{
  "n_layer": 15,
  "d_model": 64,
  "n_kv_head": 1,
  "d_mlp": 128,
  "vocab_size": 4551,
  "rope_base": 80600.0,
  "rope_fraction": 0.5,
  "attn_scale": 0.23,
  "tie_embeddings": "early",
  "parallel_block": false,
  "extras": ["local attention windows", "gated attention", "a norm on each head", "hashed n-gram embeddings", "a smear gate", "an embedding shortcut", "learned residual scales", "capped logits"],
  "init": "normal",
  "seq_len": 512
}
Each number is 200 + 20 x the weight over its row's rms, rounded and kept within 0 to 999. Layers, rows and columns count from 0. The size before them is the row's rms in percent of the matrix's.

# layer 7 attention query, 64x64, rms 0.12, rows 17-31,48-63, columns 0-63
097,213,194,226,193,154,204,195,216,228,173,200,219,179,205,178,237,185,189,217,207,231,202,219,217,208,185,176,218,185,193,241,210,227,233,214,189,201,196,212,198,165,220,204,194,235,209,183,190,176,201,190,188,160,230,197,172,214,229,231,212,202,205,189,221
072,172,184,201,211,199,171,211,216,217,214,176,197,235,206,196,190,216,182,191,210,148,224,207,175,195,222,204,225,207,177,183,231,203,211,245,194,207,161,190,191,191,200,154,200,212,207,207,183,226,176,201,197,196,197,226,199,163,163,191,196,202,206,202,238
094,219,234,197,204,170,216,213,183,160,180,211,218,150,220,202,184,195,205,191,185,219,181,192,216,221,213,179,172,214,210,215,168,219,200,145,199,183,240,188,194,192,197,215,187,197,203,179,204,223,245,197,191,199,194,189,205,233,226,211,197,177,187,186,199
100,226,217,205,202,190,182,232,224,199,195,209,192,203,181,160,198,198,192,211,199,194,187,202,165,202,192,212,194,193,182,229,204,198,236,222,161,179,212,192,211,166,205,203,189,220,181,186,224,219,232,171,202,180,225,239,251,195,199,234,199,239,206,197,183
095,216,247,182,188,199,227,241,184,185,196,202,242,193,200,174,218,202,174,201,190,173,200,211,218,233,210,206,176,191,186,202,218,194,195,165,188,174,247,210,196,194,215,174,214,209,181,185,227,219,221,195,199,210,189,198,180,184,229,207,207,148,196,209,211
096,207,176,195,184,224,234,200,216,214,225,196,205,202,197,222,176,198,183,178,196,219,201,212,207,187,205,219,194,227,207,179,182,145,139,175,228,209,206,202,196,222,210,216,169,208,199,193,185,214,197,219,202,229,184,212,172,211,206,181,173,149,187,190,190
107,194,210,185,196,176,191,194,186,188,186,193,220,207,226,181,222,205,204,211,165,169,214,176,203,203,195,212,195,190,202,193,172,188,233,198,185,159,195,232,190,190,177,193,226,214,182,149,196,169,188,211,198,147,183,154,200,197,227,178,199,190,216,230,200
082,222,244,186,202,206,183,201,205,173,165,199,194,219,186,223,215,169,182,190,181,185,195,196,184,194,208,191,199,207,214,228,221,215,226,171,203,212,199,187,230,207,212,212,204,198,190,219,217,264,207,169,195,204,180,207,196,208,192,180,183,194,154,246,172
097,222,207,209,215,215,200,193,177,219,199,192,173,176,225,199,193,220,196,214,220,211,228,220,215,209,211,231,200,189,230,170,200,224,183,224,205,174,242,211,211,210,212,172,218,211,203,216,219,213,223,217,208,233,238,239,235,160,180,217,202,231,198,193,201
087,182,250,175,220,214,203,216,201,168,206,214,227,215,188,169,202,194,240,195,190,217,145,200,209,203,178,171,186,180,189,213,169,227,245,207,180,179,194,200,195,200,204,178,215,189,182,180,186,214,192,183,213,182,189,179,216,195,223,189,223,220,202,220,186
073,210,191,214,177,214,206,219,216,230,196,191,217,205,208,190,208,222,166,205,230,197,219,188,224,228,222,183,175,177,194,198,215,228,218,242,175,187,192,191,208,180,209,209,220,201,187,207,172,173,191,222,235,185,194,161,219,171,222,254,203,181,211,181,196
088,202,193,226,184,175,192,201,215,169,204,215,203,186,211,231,228,199,215,206,206,232,191,227,206,195,171,197,218,211,203,221,205,197,197,154,179,217,205,209,201,237,215,212,192,168,182,159,208,188,227,205,182,225,184,203,182,236,244,179,181,191,223,210,238
078,179,200,180,227,201,185,163,199,193,192,214,195,216,224,234,175,193,218,216,179,230,182,184,186,184,201,189,173,228,186,225,193,227,204,163,219,216,224,205,217,204,213,227,155,178,212,208,218,190,212,181,169,224,202,196,207,239,211,209,174,215,227,183,220
082,194,209,188,176,195,188,227,226,168,204,204,210,251,198,184,187,213,217,214,163,190,171,189,178,197,171,221,194,209,178,241,190,172,231,202,176,178,203,222,181,202,214,196,217,199,180,186,197,156,220,186,192,163,203,237,195,217,220,208,204,221,216,198,192
082,189,204,190,205,171,184,223,190,174,201,234,204,182,190,165,183,188,248,175,203,207,194,170,185,186,196,218,210,204,173,180,157,174,199,215,189,176,182,196,181,195,182,219,219,185,201,190,188,214,252,195,200,158,208,191,231,224,187,185,215,201,210,221,177
075,228,198,230,214,211,232,163,199,151,202,198,242,165,203,206,211,241,183,185,168,192,182,203,184,191,191,206,217,203,213,217,181,187,218,199,216,194,197,210,216,202,212,208,171,170,194,195,205,166,173,199,196,186,217,242,186,203,191,169,234,214,187,195,180
090,203,213,201,197,187,208,168,171,197,201,162,207,195,214,210,206,232,201,170,177,196,190,205,207,186,223,213,197,185,203,261,177,171,212,233,228,223,212,207,207,184,227,171,199,197,222,227,220,177,218,222,186,230,214,236,205,197,206,220,205,214,198,237,179
090,178,176,178,205,159,180,197,199,211,191,215,237,241,199,207,185,223,188,180,194,219,205,187,187,190,185,203,160,219,201,208,236,217,218,233,161,197,188,203,181,231,189,208,236,190,193,179,193,200,216,201,186,191,197,209,213,158,228,199,204,201,220,240,222
078,237,167,195,218,209,187,197,205,203,183,185,203,163,212,228,200,182,192,217,203,187,200,205,194,244,210,188,198,179,223,157,201,193,156,186,223,181,202,201,191,214,196,245,213,239,198,179,216,190,219,212,185,223,203,180,242,226,206,185,177,180,180,212,195
116,181,215,177,196,182,198,216,215,197,207,174,205,211,196,183,192,207,196,202,203,196,219,180,203,197,192,225,199,203,157,209,176,186,234,255,202,225,214,223,220,190,221,172,209,202,224,214,208,180,203,204,199,213,206,240,212,188,207,256,188,241,209,243,222
093,184,193,164,175,179,178,246,216,221,197,209,204,214,200,178,197,177,187,233,197,183,250,230,193,220,202,219,207,211,172,165,238,195,214,222,186,197,186,196,186,240,221,207,231,236,203,203,217,207,211,184,203,200,196,183,216,173,214,190,183,190,217,190,212
090,178,180,202,217,216,226,184,194,191,199,237,187,201,193,203,192,175,187,234,191,223,186,199,183,179,211,154,214,208,227,153,196,168,194,191,241,189,200,217,174,183,197,238,170,231,199,171,199,229,185,202,215,212,199,178,200,226,182,217,208,192,214,181,182
097,223,191,189,185,179,187,204,193,202,168,228,203,220,208,218,224,199,179,178,181,197,216,189,173,217,224,210,165,185,219,202,240,217,221,222,225,203,240,213,186,188,184,232,216,229,177,161,180,188,227,199,225,201,163,178,195,222,201,197,189,228,202,212,183
084,190,197,192,194,183,194,212,236,204,199,214,212,207,178,204,172,206,218,191,184,195,244,186,169,222,184,217,191,218,200,205,214,227,229,232,193,215,234,221,218,197,200,220,196,214,190,191,186,214,185,170,195,226,171,191,210,245,192,248,179,211,199,234,237
077,204,217,202,198,167,222,209,183,210,190,177,208,168,215,207,196,189,165,232,223,212,229,204,222,207,204,195,216,191,224,177,174,282,192,213,182,183,168,210,215,191,198,201,202,176,237,199,191,217,205,217,185,189,231,209,226,188,190,206,186,198,212,205,212
081,177,173,154,167,240,153,215,233,214,226,187,175,210,196,201,194,166,231,210,212,203,199,217,217,213,218,192,190,186,208,200,198,196,234,200,169,227,160,194,201,217,209,179,207,196,217,194,225,197,218,184,201,178,216,198,227,165,208,202,187,192,213,197,217
088,204,173,208,198,191,175,202,186,167,194,176,229,216,208,206,188,235,179,219,208,204,220,180,200,216,195,215,215,214,190,205,177,168,200,208,173,205,226,228,217,211,187,208,217,227,242,185,223,190,247,216,209,196,214,214,238,163,207,216,210,212,195,247,191
088,234,223,202,232,219,241,207,212,191,200,190,171,153,210,187,195,190,189,210,177,215,201,198,194,196,206,187,183,202,167,202,185,197,185,143,209,199,191,223,186,193,211,181,170,220,174,165,203,198,223,181,193,195,234,202,203,212,191,203,213,148,181,184,185
070,217,206,189,186,224,178,222,218,188,202,214,223,188,213,243,221,204,244,161,226,216,171,161,201,220,194,189,162,199,212,198,184,196,230,173,182,192,188,189,209,211,200,219,193,162,167,201,202,172,215,214,173,222,209,207,206,215,214,198,170,178,189,186,213
074,159,208,166,172,238,197,184,234,219,226,195,166,217,195,207,177,168,232,197,206,192,183,209,191,227,215,190,198,178,185,212,212,172,214,202,169,246,170,193,218,237,221,177,191,220,187,189,214,200,226,194,190,202,191,199,211,175,207,201,176,192,194,184,197
072,218,214,168,216,203,173,198,195,214,165,228,181,254,206,192,209,196,211,175,187,199,186,197,222,206,194,223,200,173,205,215,202,198,225,213,231,222,162,178,180,201,206,168,227,180,172,203,228,224,166,195,220,181,207,188,172,187,175,187,209,219,194,177,184
# layer 7 attention key, 32x64, rms 0.114, rows 16-31, columns 0-63
077,195,238,225,221,181,233,220,173,218,214,217,197,194,193,215,226,228,186,198,205,180,210,224,213,197,194,209,210,208,189,216,200,222,213,216,211,173,231,212,201,189,183,159,189,230,189,232,207,169,164,236,231,180,184,199,208,233,186,199,238,174,204,205,190
090,208,215,234,207,190,203,199,196,202,234,213,205,225,172,188,208,212,179,196,183,199,193,185,210,160,190,177,168,202,164,237,202,213,233,210,205,178,168,205,223,191,215,201,215,197,180,172,206,196,149,179,221,212,209,159,181,241,213,211,200,172,194,199,201
099,205,169,175,164,191,215,203,221,223,205,219,244,221,193,188,174,213,188,227,175,179,223,177,177,182,212,237,214,216,194,198,179,155,190,208,226,180,205,170,180,227,203,238,219,210,191,209,223,196,196,221,212,221,216,180,201,199,218,216,175,202,217,196,212
097,209,205,252,217,224,200,189,196,185,206,196,189,185,194,209,216,191,184,223,207,192,210,211,198,222,195,165,211,202,223,248,199,175,212,151,206,207,197,222,222,204,228,203,204,170,196,220,204,147,195,194,177,228,227,229,202,201,158,207,193,196,172,210,202
100,193,173,215,182,200,184,238,224,194,207,193,193,194,200,199,165,185,201,207,214,219,191,163,185,195,204,190,169,189,191,179,172,196,234,202,165,203,195,229,197,224,216,238,215,235,180,171,216,218,181,164,223,198,223,214,160,215,200,198,188,215,202,235,220
098,163,213,180,182,221,208,227,226,193,192,199,197,227,184,182,184,197,200,239,177,151,222,199,171,197,196,218,209,212,211,192,213,177,196,155,206,189,193,196,225,211,188,215,227,211,188,185,234,155,207,180,197,179,223,172,189,182,198,222,185,190,194,233,205
106,214,221,239,179,237,223,220,185,165,205,188,188,168,203,213,205,197,205,170,194,206,191,184,208,202,187,200,202,190,176,179,186,160,161,200,227,219,190,214,194,166,195,188,207,155,214,212,197,206,197,194,200,199,180,213,199,189,162,151,239,200,186,211,192
091,216,211,223,196,191,231,204,198,190,181,192,213,203,198,186,211,165,195,209,172,162,230,195,169,194,185,200,220,221,185,207,241,168,245,163,193,204,241,222,200,205,213,178,216,181,190,225,211,168,229,166,192,210,203,182,217,182,202,203,219,188,179,208,186
090,218,183,191,170,184,214,223,200,212,233,190,181,176,205,202,202,212,207,211,176,202,204,209,174,229,209,207,174,199,192,208,140,169,212,192,178,215,199,225,207,239,176,210,206,224,202,219,192,194,180,174,207,199,219,224,173,169,202,178,178,227,183,174,236
081,198,183,167,189,209,204,212,194,196,177,202,202,211,173,189,152,207,264,186,215,175,182,185,199,189,229,175,172,168,197,188,223,206,200,212,207,181,195,178,206,169,186,204,193,215,207,222,253,195,194,210,185,201,186,215,176,230,212,233,196,195,190,210,174
089,209,211,219,219,179,188,213,209,174,225,202,202,203,203,161,206,200,173,235,209,224,237,177,240,218,187,214,201,205,198,219,175,217,179,171,221,215,225,190,180,198,197,193,174,215,219,229,181,169,226,170,218,166,210,219,194,188,203,231,174,218,206,174,207
090,226,216,229,217,174,193,232,195,229,156,244,196,207,207,200,210,202,192,196,202,182,248,184,218,211,216,184,221,198,208,222,201,233,206,186,219,191,190,200,200,174,209,179,173,205,213,199,208,172,215,220,215,211,207,204,141,209,204,205,194,208,232,238,200
087,188,212,236,193,192,188,178,217,187,198,198,184,187,188,191,223,231,211,162,211,224,150,184,178,202,195,200,213,185,225,243,185,239,176,218,202,216,200,197,203,236,217,180,162,210,178,196,201,189,194,210,223,179,169,199,196,213,219,193,178,236,214,193,175
084,204,193,214,176,219,210,189,216,202,209,222,188,206,217,220,196,195,206,224,227,204,148,221,191,221,203,199,186,193,186,227,217,191,191,168,169,179,237,197,198,224,201,198,224,176,173,214,181,206,189,198,186,249,223,192,231,182,158,222,199,190,182,195,240
084,199,169,223,199,236,207,212,229,163,221,194,175,204,171,184,185,210,189,207,205,235,191,170,218,204,193,226,230,198,165,204,200,225,186,201,195,202,189,202,183,242,213,213,208,206,209,185,189,255,224,195,224,176,180,219,206,181,209,183,199,238,216,210,214
084,213,181,175,225,201,213,194,221,198,196,163,206,207,220,214,170,198,165,211,204,223,164,176,204,183,188,164,214,215,197,174,167,208,232,200,226,205,219,213,156,210,205,240,229,191,210,192,199,179,201,191,177,193,203,214,244,203,217,230,179,216,202,199,189
# layer 7 attention value, 32x64, rms 0.111, rows 0-20, columns 0-63
099,195,249,206,194,180,215,159,201,209,200,218,182,209,194,218,181,189,221,210,199,212,176,223,193,209,197,186,211,198,238,193,193,176,198,216,220,212,208,184,172,229,198,233,166,200,191,213,188,240,187,203,200,187,188,239,179,205,152,162,196,193,199,231,225
101,174,169,227,206,211,228,204,197,241,206,210,208,185,190,211,179,191,234,216,228,232,196,221,221,205,199,156,185,169,208,190,236,171,153,219,189,196,232,215,207,232,194,204,219,187,199,229,177,189,189,204,195,212,212,186,186,198,173,177,205,215,204,212,212
095,247,191,195,217,189,152,173,195,203,178,184,186,195,170,199,211,226,210,165,181,194,207,183,157,184,210,202,202,197,209,207,196,198,201,194,177,236,193,214,229,225,209,205,210,208,208,163,211,192,263,204,197,164,200,196,200,210,234,204,206,185,198,188,183
096,191,188,200,223,183,200,187,201,232,218,186,179,196,188,224,199,186,216,225,188,205,197,163,213,211,204,193,203,187,193,207,177,218,202,195,185,130,176,195,252,208,184,190,232,177,187,194,199,237,195,213,189,222,204,217,182,206,187,241,195,196,160,217,185
080,170,190,226,220,225,225,198,203,189,198,162,189,189,183,237,171,207,181,195,247,220,207,182,225,187,217,169,185,176,211,206,203,159,169,180,212,178,213,220,184,195,197,196,221,217,185,219,189,222,197,222,215,237,197,171,211,201,232,189,192,188,176,186,198
100,200,216,210,227,201,209,214,246,166,188,179,218,248,187,232,180,212,187,206,167,211,213,212,201,203,209,266,197,194,177,196,191,192,207,211,202,180,220,194,199,208,245,175,213,179,201,178,211,213,204,187,189,211,195,229,203,196,239,196,203,206,217,224,191
140,192,165,183,180,202,239,189,205,194,198,206,210,228,186,172,216,199,219,196,221,209,164,208,188,196,189,205,241,166,197,188,213,245,215,198,195,195,234,202,218,214,152,215,228,203,189,189,208,187,221,218,238,182,187,157,205,220,193,198,181,192,175,203,183
088,204,180,190,199,216,174,211,193,220,183,181,211,148,199,199,195,226,200,196,199,187,212,193,197,203,197,212,176,207,196,213,190,232,181,208,188,214,189,208,208,211,187,233,206,156,217,210,231,162,242,160,202,191,191,188,176,176,190,206,244,169,238,220,209
083,204,169,182,193,250,142,182,172,199,199,186,186,183,221,202,198,209,184,187,194,214,214,199,200,235,206,169,189,192,212,225,234,204,219,178,189,197,193,207,197,177,180,195,199,207,228,132,208,196,231,201,225,203,213,188,194,197,195,210,213,198,196,219,172
092,213,201,210,205,205,181,149,177,206,194,194,227,205,178,205,177,207,207,222,207,168,234,175,194,190,192,215,195,205,187,193,173,235,176,187,210,200,240,188,226,148,195,193,179,205,210,189,234,189,176,211,238,243,195,182,228,210,186,193,189,202,216,197,204
092,206,196,193,217,196,180,205,195,159,204,226,197,206,196,193,208,202,155,196,218,200,191,197,234,217,210,191,201,197,161,186,206,202,206,196,192,169,219,202,182,205,223,179,227,246,209,215,207,214,195,190,187,246,210,177,168,211,164,153,226,201,192,206,158
120,162,216,217,225,205,210,223,181,192,194,181,212,213,191,213,176,184,193,220,198,204,174,208,217,218,213,180,177,201,194,182,238,155,188,189,194,188,217,180,250,184,189,165,193,181,218,228,190,185,217,190,177,216,186,193,213,227,201,232,190,209,155,197,229
095,216,185,209,170,206,201,209,235,188,208,201,190,173,187,188,212,201,203,221,176,185,198,190,244,211,202,213,227,196,146,171,185,192,174,192,206,195,170,190,194,171,202,210,202,199,233,197,234,187,187,204,141,200,193,197,181,150,195,207,208,211,199,210,227
104,226,212,214,208,246,204,194,216,200,218,197,197,208,197,204,235,202,190,185,209,138,161,176,185,193,192,222,198,183,199,238,202,198,221,196,205,250,198,210,238,224,197,217,216,180,202,190,201,168,212,189,197,205,175,195,181,195,189,189,206,204,225,242,180
103,171,199,197,182,235,224,200,160,198,210,225,236,164,201,197,198,207,200,236,189,192,220,179,188,204,210,198,202,211,219,201,225,190,190,212,204,160,160,202,206,201,201,137,233,190,188,217,194,223,206,199,198,204,227,194,230,192,210,174,192,189,205,170,223
096,190,203,192,223,195,196,166,232,206,224,185,195,224,191,210,194,236,190,223,184,184,211,220,200,230,195,215,218,207,215,166,193,182,212,163,194,209,232,224,202,226,188,202,178,231,182,186,227,174,228,199,177,194,205,207,175,185,179,180,182,200,260,219,197
086,190,243,212,212,200,176,214,214,177,210,192,199,174,194,183,199,194,229,181,173,218,208,221,161,190,179,230,165,198,174,196,180,186,185,228,183,190,222,213,180,197,179,184,246,226,216,177,202,227,207,194,234,176,159,215,173,216,203,190,210,203,209,202,200
111,172,196,227,147,181,215,231,212,181,203,175,181,202,211,175,245,208,214,200,186,208,191,211,218,206,200,202,183,188,185,178,230,216,250,225,211,232,217,210,201,203,182,199,183,198,160,193,197,181,189,216,167,195,217,192,197,223,206,217,224,192,203,214,163
090,196,223,210,230,240,187,189,211,207,200,195,235,215,189,201,181,207,168,179,196,174,168,159,182,205,190,221,214,186,198,236,189,209,184,207,202,214,190,185,197,204,211,195,225,228,215,170,200,171,181,200,153,208,196,210,223,230,183,152,183,186,179,216,190
095,165,166,207,189,193,249,187,178,195,216,207,212,208,192,194,202,170,180,187,173,222,187,200,195,205,197,178,211,196,193,218,203,232,209,175,193,208,147,186,197,173,193,163,192,205,221,166,252,200,194,227,194,211,203,186,206,223,214,213,207,210,187,232,173
089,196,192,165,166,205,200,247,231,219,187,219,214,186,188,182,196,226,191,190,181,187,207,206,178,190,213,196,190,202,187,206,184,196,237,216,202,210,164,176,241,210,226,147,186,199,191,188,169,213,195,207,223,223,218,183,189,190,207,157,211,206,207,227,195
# layer 7 attention output (transposed), 64x64, rms 0.112, rows 0-20,32-51, columns 0-63
112,202,198,206,194,169,193,188,199,238,174,263,217,208,201,203,230,174,179,191,204,192,213,215,217,199,214,200,192,199,211,195,208,202,157,235,206,185,221,198,222,189,214,228,178,183,225,228,188,192,177,231,202,198,184,172,207,217,184,239,226,163,191,190,204
092,173,226,198,177,187,211,233,169,242,217,215,211,200,231,186,238,205,211,198,199,196,201,192,232,186,224,205,202,174,182,203,174,210,211,197,183,195,206,186,195,196,198,194,211,199,235,217,219,158,218,257,222,242,205,196,209,202,200,225,229,212,196,185,186
102,185,191,205,218,178,225,199,190,192,184,224,223,134,185,209,197,230,197,237,200,208,179,218,186,185,173,205,184,184,210,198,195,230,198,187,196,211,201,199,222,210,217,226,154,175,199,170,223,181,217,182,212,207,179,163,205,209,195,211,175,232,207,220,182
104,214,170,202,200,210,183,234,189,164,196,201,206,201,217,216,184,230,184,171,187,199,222,157,191,214,201,210,236,178,213,204,202,204,192,245,189,242,195,200,227,177,192,172,241,207,213,197,201,210,189,225,196,208,150,233,194,188,211,194,208,223,200,208,177
108,209,221,161,172,220,208,245,191,214,180,186,217,179,207,183,196,226,193,199,211,203,251,193,185,215,202,205,219,190,190,203,217,247,197,176,186,186,206,191,224,171,205,182,216,188,189,207,216,174,197,215,190,226,223,205,188,162,179,180,189,177,168,171,222
116,199,153,198,222,198,179,165,178,207,176,202,207,172,225,222,167,178,199,179,176,198,180,226,215,204,227,168,211,235,210,189,241,216,200,224,213,189,188,201,185,210,186,186,230,237,195,186,201,238,206,211,195,220,202,192,185,214,210,193,173,168,189,191,208
085,172,218,224,158,198,210,208,192,187,251,188,195,200,187,181,209,237,205,212,188,248,190,178,177,197,165,218,178,167,187,198,213,188,189,172,170,193,181,204,189,206,212,179,199,201,217,195,176,171,197,224,218,227,213,209,191,213,202,203,232,206,238,206,188
119,204,217,232,202,166,210,194,206,218,241,193,206,188,187,185,222,192,220,221,207,197,167,193,201,162,228,200,190,202,198,208,202,194,239,164,168,219,204,185,197,180,167,216,172,196,196,199,224,169,243,186,196,201,181,211,196,226,202,210,207,242,215,217,168
094,202,215,180,193,215,246,186,230,185,178,186,219,196,178,201,222,218,188,200,193,203,228,167,173,240,209,236,210,183,219,180,172,225,215,188,223,195,195,198,203,220,171,218,173,210,175,174,223,185,208,193,171,185,234,191,197,211,219,201,177,236,214,201,182
110,229,180,173,176,191,174,232,216,170,181,203,183,165,195,187,174,158,207,213,219,190,201,187,190,207,180,220,213,171,176,201,207,199,211,183,184,190,209,165,227,164,220,171,226,202,175,176,216,216,215,209,208,219,232,192,228,192,199,206,191,218,173,191,176
110,196,184,182,218,234,221,200,209,175,207,207,179,195,205,219,197,202,210,188,202,217,243,185,181,201,199,189,179,195,194,196,219,206,189,241,214,196,187,201,230,187,215,173,236,208,189,212,208,246,177,194,163,232,149,184,189,199,228,195,224,176,167,195,224
103,204,164,185,192,209,201,218,176,206,191,171,202,231,236,209,176,180,196,187,194,198,231,205,236,202,229,216,200,191,198,199,206,215,211,257,212,188,187,184,176,226,216,177,240,192,200,216,225,206,192,208,215,174,242,212,202,239,205,199,210,191,212,178,172
123,203,166,201,229,221,193,214,196,190,246,244,187,219,183,215,198,182,199,203,218,216,191,182,180,184,151,207,204,165,189,219,165,191,200,192,166,236,214,183,175,186,208,196,182,178,206,186,226,208,225,203,170,213,194,235,198,200,189,181,178,191,179,194,202
092,212,187,237,212,207,205,205,197,222,197,215,184,200,177,218,180,171,188,233,212,192,168,166,178,180,177,215,207,195,212,202,209,199,179,181,171,223,211,217,230,200,223,193,181,183,228,199,190,204,233,180,195,250,158,213,177,209,195,202,215,241,194,211,173
092,198,232,211,192,228,196,215,212,174,214,147,202,207,207,213,198,199,184,177,166,181,197,218,223,235,242,195,222,222,207,214,209,168,222,205,209,197,183,195,175,190,187,198,225,242,175,177,190,206,180,207,231,179,194,238,218,201,220,192,205,213,186,181,178
105,164,185,204,221,170,185,196,193,222,181,218,197,210,206,220,186,150,217,223,195,204,176,207,218,185,201,201,209,203,175,203,212,245,175,208,197,202,237,146,234,194,201,206,184,208,200,197,233,221,217,208,203,250,224,174,197,211,200,205,212,187,204,223,194
097,214,211,209,210,150,206,178,200,242,220,201,210,159,208,210,206,213,195,185,176,237,182,183,216,190,195,175,198,237,220,152,212,232,164,212,213,189,198,223,187,196,181,217,204,247,187,196,204,204,206,218,209,193,193,173,201,213,208,215,203,189,199,165,212
067,200,191,207,244,204,156,205,205,223,188,190,203,245,221,189,211,188,235,180,188,199,197,180,181,173,216,212,212,211,206,239,169,174,200,214,198,220,208,233,189,206,177,196,167,186,211,211,175,183,219,177,175,218,204,230,177,212,197,193,200,185,227,216,233
100,234,158,197,223,197,192,174,189,200,174,224,207,154,211,229,174,182,178,194,204,194,235,219,193,153,183,200,198,189,215,194,226,226,185,217,221,219,231,207,235,194,246,194,185,212,189,199,196,222,181,216,202,221,185,211,200,188,205,185,200,196,191,182,179
099,209,155,177,182,197,209,203,187,184,219,199,216,208,213,182,168,188,209,191,179,210,232,199,179,208,215,239,225,187,200,228,165,207,224,231,216,213,197,233,203,201,180,188,216,216,205,175,190,210,183,209,208,139,202,214,194,167,223,203,178,203,234,203,184
105,216,192,196,214,171,210,190,183,192,220,193,180,175,166,208,183,220,202,172,214,202,216,253,226,185,219,203,195,196,216,157,188,163,211,201,174,210,204,219,167,204,191,243,202,243,212,171,196,222,203,187,214,194,165,231,216,184,210,224,197,202,195,201,199
092,196,204,225,174,184,230,191,195,208,186,213,174,225,193,219,183,213,207,204,191,237,188,214,186,237,238,167,202,213,206,198,191,214,151,184,236,195,178,207,218,218,178,190,173,199,207,243,188,190,183,206,201,180,207,219,201,250,192,182,221,217,179,189,212
099,186,204,184,183,168,209,207,219,216,215,191,210,202,197,193,176,205,224,186,195,206,207,252,227,226,197,227,204,237,192,199,214,201,184,235,188,229,187,207,207,187,197,222,196,184,227,246,182,177,215,208,187,217,203,214,202,212,225,230,224,237,169,187,239
106,229,194,196,231,207,200,185,181,214,157,162,181,221,189,206,165,221,218,202,195,208,221,202,194,203,234,199,211,167,227,198,213,189,220,204,177,192,214,215,220,216,205,206,223,225,201,154,180,209,208,146,206,183,177,187,188,186,212,177,212,190,223,169,196
111,207,218,204,193,195,193,163,233,226,206,207,167,172,202,219,197,181,186,208,190,178,261,175,229,200,232,174,206,163,203,190,178,194,203,231,216,203,219,194,222,199,219,231,226,195,200,211,185,206,171,195,201,227,202,193,167,192,201,228,206,184,221,219,222
095,209,248,179,199,190,214,226,243,217,207,177,214,185,198,191,171,215,204,201,222,171,209,202,225,178,185,229,174,194,189,157,187,176,222,230,197,176,185,202,161,193,212,204,219,208,177,235,231,205,195,229,191,201,214,191,196,203,209,192,208,198,221,208,236
065,188,212,193,189,232,211,228,200,193,215,192,205,184,204,204,205,223,164,203,195,208,204,178,211,244,230,182,197,195,196,215,177,194,190,194,238,162,162,205,184,213,189,222,204,212,218,170,240,203,230,215,184,194,219,231,219,193,207,190,151,180,238,190,203
067,205,208,214,217,183,191,197,198,201,224,204,227,226,209,173,244,182,208,207,192,183,200,207,182,197,180,251,223,171,174,195,232,208,238,200,164,220,224,170,213,194,200,214,194,205,193,201,172,195,184,245,164,206,182,208,187,220,180,193,227,199,212,227,203
101,184,217,181,215,227,200,167,198,183,200,204,159,200,172,181,206,205,211,207,224,198,216,210,209,198,202,204,148,219,191,235,225,202,184,196,184,204,191,203,230,176,195,213,201,167,235,198,231,210,219,134,212,225,205,184,187,188,211,206,205,172,212,191,218
092,209,168,166,187,183,186,188,217,196,177,220,204,186,169,185,195,179,203,208,225,200,239,207,206,168,205,221,178,206,210,194,207,218,224,205,183,209,223,192,193,182,213,201,208,227,203,163,226,194,223,153,225,232,219,149,200,206,195,226,226,194,188,224,199
115,189,228,191,175,213,173,180,188,207,187,194,174,185,191,239,179,221,227,194,208,210,213,187,186,201,172,212,193,204,189,181,215,209,222,179,221,187,210,183,208,178,181,189,202,192,202,187,223,253,156,227,195,222,245,191,209,185,208,193,194,239,237,223,190
115,221,195,218,236,191,189,240,195,168,189,193,217,195,193,173,189,195,162,218,189,196,160,184,218,182,141,216,215,215,200,186,198,214,206,230,198,186,218,197,161,160,203,175,194,229,204,201,223,195,230,190,209,223,205,189,186,199,197,209,208,186,181,214,174
069,200,219,182,198,205,197,208,222,185,236,201,208,177,219,187,195,188,202,201,227,216,207,182,219,206,279,185,178,171,201,178,185,176,180,210,210,213,190,194,215,211,193,201,225,192,205,205,202,192,230,231,188,185,214,170,234,167,220,207,179,169,204,172,222
099,199,252,240,204,207,227,184,210,177,251,214,199,218,210,193,176,215,196,196,191,202,217,177,216,213,154,206,212,204,210,197,164,169,188,195,207,193,197,180,196,192,210,182,209,211,211,208,222,225,188,163,174,186,196,237,188,158,214,182,203,201,219,211,213
082,190,202,158,187,208,207,218,207,192,189,214,198,191,216,196,249,195,211,215,233,192,180,191,165,205,185,177,175,155,208,233,206,207,226,178,182,252,186,218,217,198,183,209,211,155,196,214,197,188,222,189,217,225,166,183,175,212,193,196,194,206,194,215,205
092,174,167,177,178,199,182,227,198,185,202,195,198,205,198,213,186,181,170,182,168,181,183,224,197,188,189,206,160,219,209,186,213,206,186,203,189,176,176,180,195,231,204,224,194,180,228,208,205,224,216,206,205,223,192,182,234,182,225,210,166,160,160,214,235
098,188,191,195,177,190,207,194,238,202,242,191,191,213,226,213,215,185,206,226,203,224,178,231,206,190,225,203,194,199,219,183,187,194,210,159,215,195,195,199,155,228,170,235,183,240,194,205,202,204,195,211,216,206,198,172,205,217,222,211,193,174,214,258,190
109,180,232,212,199,200,168,180,204,169,198,180,202,152,228,223,191,205,230,175,169,215,199,198,177,190,223,201,186,202,195,194,179,232,171,189,177,168,190,189,183,185,181,160,218,210,217,163,232,215,213,182,220,192,202,210,188,210,203,194,203,218,166,178,193
065,185,207,203,212,196,186,204,182,203,189,191,242,215,221,203,253,182,225,211,161,170,198,197,185,203,206,213,221,192,204,216,179,189,207,203,170,213,218,202,175,202,166,197,202,222,186,210,194,143,202,242,212,195,180,206,184,219,219,195,230,203,243,185,195
094,191,176,151,196,231,222,220,194,189,189,205,228,174,212,192,165,230,166,190,208,206,209,219,155,190,177,169,192,191,196,225,223,218,215,185,207,214,188,192,183,184,194,174,206,171,207,199,194,225,210,216,170,182,238,193,224,208,193,197,166,210,175,209,210
100,200,167,169,212,200,204,175,204,188,214,188,224,195,195,183,218,203,170,200,185,235,200,204,158,188,203,209,225,163,193,239,177,233,237,188,202,221,190,220,203,226,198,188,206,198,200,156,227,188,203,241,203,170,224,223,206,222,205,189,204,222,208,221,199